Part of a small language model's weights.
Size: width 512, 4 heads of 128, vocabulary 8192, 33.6M parameters.
Architecture: LayerNorm before each block, learned positions, biases.
Each number is 128 + 32 x the weight over the matrix's rms, rounded and kept within 0 to 255. Layers, rows and columns count from 0. Numbers have three digits each.

# layer 2 MLP down (transposed), 2048x512, rms 0.0268, rows 1523-1572, columns 256-319
112092087112092144159096069108199152110084143177136090127162068162128099122143157137144094146154133064186121045220124119071138198135085105072177151131189164125153173101166080114153165181124078
129074083136096164156142131135133204159176161173166065187112129128077145127173130099121156126091114168104024138086203168131173100137123130129100140134123164255087164141115150147159108063151117
134144074135103122083135159095073091130161056118119111103135137111130131169177073124110140101212127156140126112146144142165125145108161157101073063179160096197084104066074078195174136109130118
104107139190106200124090109123153200129073106043142139126172141137111162122124156091091150088087133095147125147105048117164085131135158119120125128134154098156094126078119143135131171082124199
157131124058142144091130119120042077142134076162162163093059163147127154091205132081093108091132161181104163131162144127088057146118081147120093079142065082095122133134108179107148095090136127
117134127128134123137134131122127140123126136127128130117121132116120135132126129124125134124130134119131131120128124126120132113126123134138128125126131134128138119125138123131141136131136134
150152144184148062117101194179185176088155178175097204146163107120099217066159118115139149117197091145103156116124147136112088177093162083102181124157141101125052118168114127138164181152160082
118120121131119131137124135115126132139115121125131124124129123139121123133131134138123138131125135134123138123136134123124130124137125137132129140127119133121128120120134126135121122129126125
064074128210113179162151161155183188064107137076049207146190126197140133150121075115085165131134108057150110170045077147177092143164109123112196058122103130079039115159138180140090130195119195
110141168181146094117166102088109073143120122136069172147178078156136103135135097114143162119163085139166124183117147143096126149147169147139145077113158151117138137150147088125081136063115180
091154192089127131146108165114143138073141148116123128188063179086139065153088051116093117114100140166069164134151120108081136140154117136177166123065122129185153104084143163213060060146161126
143135095127134112097096220149092077121118122112135120094130124092141136129123098143116132153157126155134167075122126118101126113117088150135155143094054107179122130037113103133139139142131139
123134123111120141130136135135123130135096122133139125130137126126126131138115142135113123128133121152138123127134143124145136126132129133122122116139116128125156117134135106140136132120126136
124136177139104183106110140128124127154161063079141110119167152106084162100143138169108157165105110125090153150197093098125112081116152121178099200156186179148129135136094165134163101026166141
126127123125124126122133137126124122126134120129124125134125126126130130133133124128131133131124132128125131140134130127128125132130125124125127133133125129128128134128125122125119127121125129
100138101176154125122136159138109078116112137140119151119162144149123151093177045080106133078153125109182154126111097144146105149100156113117166078127126067124173131116128101132114154088151134
113138171164110179120102142118145210128164103135150138158132122142179086113139102135136095096156123134142103054148152111088071120108132138153152095137104187152110119182119180140153144151102103
173103144166142169101083159129109158128111168197167098148108178100191122152123117157085167147120161078114142020143190142092206151121197122049132134164136170152023114090045123123136104079087157
097068088101129142104171132161112129131128181091109203113125158139139105133160096100107130103191111143120136130126126106168133128146135111131177152165147126136069127173088138073153128170156104
152090145142099148148147101062121126106098185082122113105124132108118150110114086101090117126116135076213159160086143120148101118080113167126072147087083000150156109108073075168144152135058089
157108091144115106178130088118126166145081255123110223209121193114141137116068141125138225129093121085091133167128138115150139068189032140045115084146116171091158145190172206134162131138095152
154144063096121090083207098175109111063130150112129089125172029100128237177141106180038153096096167122106081141110117126077160171213207115121104032155042058074139152071132160179061114165135181
069100115151155163169112094163089155110114116089165093122100091108086099183112096162184124125075111146113078029100165148171201103151088132143108163162133099199176096148150103119084147125160137
124129127129129128127127123127129132130128129128127128131126129127128127129127129128130130127130126125130135130129125128126129128129127126126127129124130129130128129127131125128128127130129125
060202132083106207101053125216140195127114223073212092089139089139153171224155147157110075153148110092045136073135130139181130196147128154115119184157120154088178106187194177076165146150185092
145114133142120131122134138136113139124125122134127113124134116144132134124129129140114135124142140116125134142130135122150118134143115124143141127139121148104143126127140122144125128130109121
172148176151139120152123118086119177106149059109186150170067144118102066117155127108018100057112182151129124058125139134058156133122155148214072095095170191089149148180092108159115122195133091
127130127127128127129125128128125125124122131131131127126122134128127134136128137135126130127131127127119132132131130132127128128131125124129124127125122128131126123128124129126120130124129128
133123131145131138125134126122127132139123131129128122129127126123127129129118121123126119127108129132129120133127118128118114136124120118134121125132128130127125123129135128123125123127143134
137123122120134132134121123135133135133131121138136131136132131133136133119120132134136122121135121121131125122136137134134122136135119124132125124121125134135135136130122133135135136132134135
102119133061106077102021055157150125099132175165123035111180123116107136096102103143157131156160134104133111051099164092139244063014118105102134086128155136138166122133163052155135103162118108
207103133122109144099068082126074143130153137158107174217159121129079170114149194162170100167180125083177127131052097120063126158111104145138131149114088147131113121096248141152193062188100128
128127126127128134125126129120129129128125134127131121123124139125125128128131123121131127131121129122126128133128126129139128130130127130124129131124131129132124134127125132122129133132127128
083107166157104066088198229172172237115127097018152139128051134123120050158104148185082150139030116058106150129000109131087159172092044126246228087168048206164209109162057255123094232123169243
050148154160137159141120093060170069086075147134139159169140213123154182117124135159052167122129142095165073127060116138126082091170176138020155076194089080085184104233137127132169156152099121
138131134131131133129136126135134136121137121122126125122123138133120126130124134125134118134125123121135121120123134123136135121123134120122134120122118133134131120134133119121124133136136123
073110148124118179092105105153107121131111125074141134131133114139043114117160124108166155114141163164163117123162131139172143144134129112128178116121169130107135152097147094139078161124148083
124104193131119200178146130145112203064145165138188104121112035090055149160129143123118137088166134130161101158148087107152190078169107121128079103106146168132143140141162136191118099080208083
133137141133123135129131140130131114135126137120137142137135121117116128128129122132136116118123139142118140146123116123132129120123129136132137123119135121137135123116120131130136139126140122
233089157210107208086115123195105163111109071126162130061149003178048133087175074127143107172090096065149020065122208150123061159083161140245158118199122071135110162208080094151107101105105061
121104121125182187158078151165107157119164116078180157124097123153136149120084105123090150074114172149060106248095167124135194112097194113130171062070033204057174136103202113084159169119168145
049229073119125163077190161128197088140113158130092161147192149171095169160159147063140128159127142092100240112229045115130191222114130133073149186142162191203168154171079161207179132175194245
122123137131120126114125138121125131140125135119140142130124141140143114116130139119141121144145142140122121122123123115104130125125115135134138130119133120122130124127148117119131134148138123
132110135123135129140140127142130110127129141130133142125131123127132120105115138128143120125136125152140112138126126135131128138126136132138130107121130127104136139124116129123121125125132122
161016184113125138156174153213064009126131097035131143138062082194083137189121093159053015070131172115027096111071048113129138135110073146079137147226132255188113146169123234115174157095113082
158101102111154176121087094158097128155121105095156155138142139145117090124142108141108129195105148161129141173134080125122094137070113140182121137060121130132124151117083099135143148130142111
094126124092115139148129143130148151123119155107132126090128095121120131137073132132170136134138128109119172160168090113133164117124185114136096118098112148106129134160139131098122112182111146
118112081141105138148122096197130174135147125146168149132157093119136169160139068116154117125104150135057156170058169185107195110103128116100096064150165127255171136120084172166085145170135142
152104147147139159115150148134194123127125109078073173022123140130152120138100160139083130100172123147152152110098125121113172049083087113138162165132134133118137120116135120108145103191108091
124123131138118131118125123134132134127127133122124122123128126131123125127137126126133127126123137128134132120129126134123131126126133125118126123124134127129137125134138127131130131128128119
# layer 2 MLP up, 2048x512, rms 0.0277, rows 1524-1573, columns 256-319
170138107124124009208082118128141092160141110167142065126077080091077106140165112201035046107116152106097124137016091107145062068157141154124174127052110191071107104118152170198074150096040077
099101169113061127185149130160135100165120093102086129134152161074122048155133073119099100093169140089101085166072104163167091170127108160149160112126145126163130120123112125142116116047058138
161175203158134102096125058120163161118135090105178099156160130091117124092120090077155189039134128082074101112125099102185105175191101126124083149133114170146068110130072109217148151074093190
120111202214121166155121117141143136163121171068130164165109130136130085122146125114132131086144099160124138153063045155129127144136134125076167075090136093165131141153131098158136156072101162
135126130136119121111138123129116138120120126113119121162111101122113121123157128140120120109125122123120119129124136118127116140132124140126137124128130140123129125125132142132113135115132135
134131100110125147091109162097109067160136174131063068127072116120051186079137118087115139122072102180085083224015139118145151170136218153076159098161157103027180111175159146187093119116100133
141122123134129124133099121110138124121138124123107130154120107132127121130141124131119152118140114131123133127107106133115136146137146124130131125132129134130132120113114134146117133106119123
195175150117133114164067132132202099107185142087197121170114103118112147044178163179067092114049147150111092143187091124069170183106168166191138170096198107120123112121098135187117126156187181
186104147119124112096162108125127100061204088117146128140117137065159088149136089195151108143056106058058119100152107113107088161169136165121045143142188166151059114118148118097129112148113107
134193111135139084126110044101111125089169139140116059131101050152000139106145074122091157105093129129103156137115171103113122152115157163126126120112136101112162115141147150147156133077139091
124103151139118160114107142055175130128126138132097122148128159188081138175130172158109134092123141149081094170138099121115078136170142135144121142135101177104134108136116135175153095137154112
117122121134125118141120139112126101118121120126124110152120122143112129093146133138128127117136122124130125136136134127102154141139148136117130148138131131130124118113131136139134137108130142
172071093131146150186115073111124076118143126139143085138151124137152074097135086131147095140157119138155152055126128124122133178124138125107097142177146179144103112138179115096120151166180103
138126128135127123127108103122149120125115136136134117135132127118130118110137148138139139118146128122122124116134125131114136128128141121131127132121129125128133134125113134122127123132121123
112140093126126142150171087116122109087114092156094071106109144083175085118131158174028122132103130094122160095116148128099113120153124128136127138143095113082107116111116159157118109129077086
133119124116137099111125121079138037135098153098083089118149168098130118106145153123114142112124112108126092210199179126121138124126164112149151101138159096122067146125092106063112120147069108
141109021146120139165180083059112101094159124177173096124104127149154147132189139069079145096225124083106080122171116163108156154109120119130146149155131207124152121128109132096113151146153069
135171137225118107115107074100158083146128130095171148199124126128081123122154130180091118129035122135137140125127148160086149156126181139116143105100125121135165142093117112188123106126178166
094095104125104122152140168089108091162227131086132143131119160150130117158175139162079195086161169134149093170126080087068066059136083153133180118184117168156142098167116219184146144088091061
138182163140128179144056205124111097144108047109120127130164089090124085058162114086099136084113123178115151114187111064142027093145096143189118147190119190081141101110077179146084213109060145
163109096215107029247110082114156156111255152180172079138039142133124076112153127188025085141068121095151136127149100136144079245155170227102125150109116174082161091173139087154047122072142062
089202136208112158084137130155154139085058138108156104191106095120033150156171093148132161084107104131083141160110143111132151166165188138146082117151141116114082112080155153065083076140160147
134125145127126122131127142134132115127124112118131125143135134111119132125138135147129131127127126118130124131139124134133140128145145134114128132132132131125119128128123126141127139131133131
255138178156094101167027064166171105136124132118154141142142077119145126000156138113104170112124134189136139125087100203048124114187255144108142109068127155122184099133058191078087166100156092
137132125132110113132116129120137125115125118122119088152117115122107139133125124119111149118119125088129116126118138131125127133123128137112124123130142120137133118127125142122113140112126128
124057106158088091076147094053199106097135128144124084162104123144083138148185101125117135104075135058141153117137130174130073180196170149054119081068112121084109110118154091172100064104077076
118119119134114139136125131125136111129133140121121119136126130128123123115142124135132132120115138132114123132112136141110124129137135142120133124115130131126140113112125124130137142119118131
136135143154116133129129108114133119135136121131128133166130105116121121115136115120128137119134127133115126119128144139122128137130144122130122123132125149131128123112131134131120128102127127
120136134136121121130116130123136111124101131119135115144133131115113128121126120147126138116124149109117118131127124140117135143137124135133132130130129132143133120111120131121116132128121144
081192155128149092145117115134165074119141134077137112123135159166134046117119160174082083109137097125126107148140101191136168118102111124130124158105131096094086152118144155108144130169125104
080093146122129137172146167081153122178068163186136030127072149133179181132145168062096125100190169070126074130133150127106080173135102130161068132103110210071079054127109147073074108116161141
127114139120114122133122126117151115123138131126133121138141131123131129126134127138118126133133140132119141151120126134134135115130135121119125118126134121141116127121118132132112124111130112
082093004158085164078080158093108081140103127112105088186064005085034110083161148169098163124096047083141212173113146107060192188139188199056157232015226050081123067008126106147127185089119081
208128148090125099116032158183074167126141044046104129148201012105105007137146211141151104116186081144036245167137086146078085042128081109184120118094121136070111105093100222141144112181124084
145125128143118139116115143128139141115130123122130113139131127109125135117149124127111131128132113123125139126126126141115124134139143130120129132106125124121123143130128125125111132126132114
106184143095126131148096137164146125171089129065064119173169154143152101057178155163152156169116112147170109129132109153126150116132147150069049166136188112148117122072099147159162158171106099
166101032127132145101131089107137043104088049142112074135045115137137042143165067157109140127154102103135145138154113133153086178127148136135156145130133212092188141156130141200115128111103148
130123117126135131134107136103154121122123130125138125151138113118113114116140127131127130125125145112128136134122133139118133126143113139137127124125141135113125150137130140140120137120114140
159063000176116042126100122108113111111119030127179069123190062139141096055168141171107148094109111170187038217162182164037084171094179131105080171093154231101198140152190127177033124062121132
099117164182070130122121167068111115056079068061137099141109074143093037134162203123073130111157123094043118145189133147032194165144119107094139113196187114149162116137028124099098124124066121
045052182255112090189108104120169098092058064000212108186099166142130149111188179104110087029048122031174166069055150119038128184201149130113067143143164186084119098005060145129123108062161186
138143108143123095140108113125133115136135119122126104150113123122099125101133144128112148108133150140120147129121117142114127126139140127138117143128144138120136118117122138134122125097137132
143117139134123126140117134127133133126144140139128143147116130119115116106159136136112135105118130117099129143130123137144115123155165140126126131124130140143139117125105137132113130134122124
145083132141133055207140207144100027082143046107147119149134156126094030119185177230107148145175106097099185159136137064064111141181222116002109037125160159031127136055146062098041113000186118
131169126121124119156075159150163091176115081085101144126144108114142076109128123184114102112143132111114122161113162158149178108164130129172110084103165117140138194109070145102095154117078183
130129117106168167104165113110159100111127120117090109144161122107134120102134111153139155063133137150125115118101118128159110164143114146133118092074237132129128154078115095140113185063122115
113053091154111102145149113082164130149178126097148088122167182153053046130175112105126090126110185114121157137143090138112133160180191104112093095149134140023156155135157120145165050102170091
156143147121155084182141112141135035116057132139077076106143138160114118062138102184090083110118156130114101181172175164097124097096154144084100136138195129127124085121154108105099131091112111
137108109135134122130117108123145103145140120122128125138146129122123133105156135134106110148119134123118130120128115146118121139128133115113119115140130130141112117125131152136117118125118137
073137150123095144176044114140200077078099143067167152180141132150146164090146099162147212068174150018126068136155075107088166190213190141156094142103118129145017128036059167140147129103089190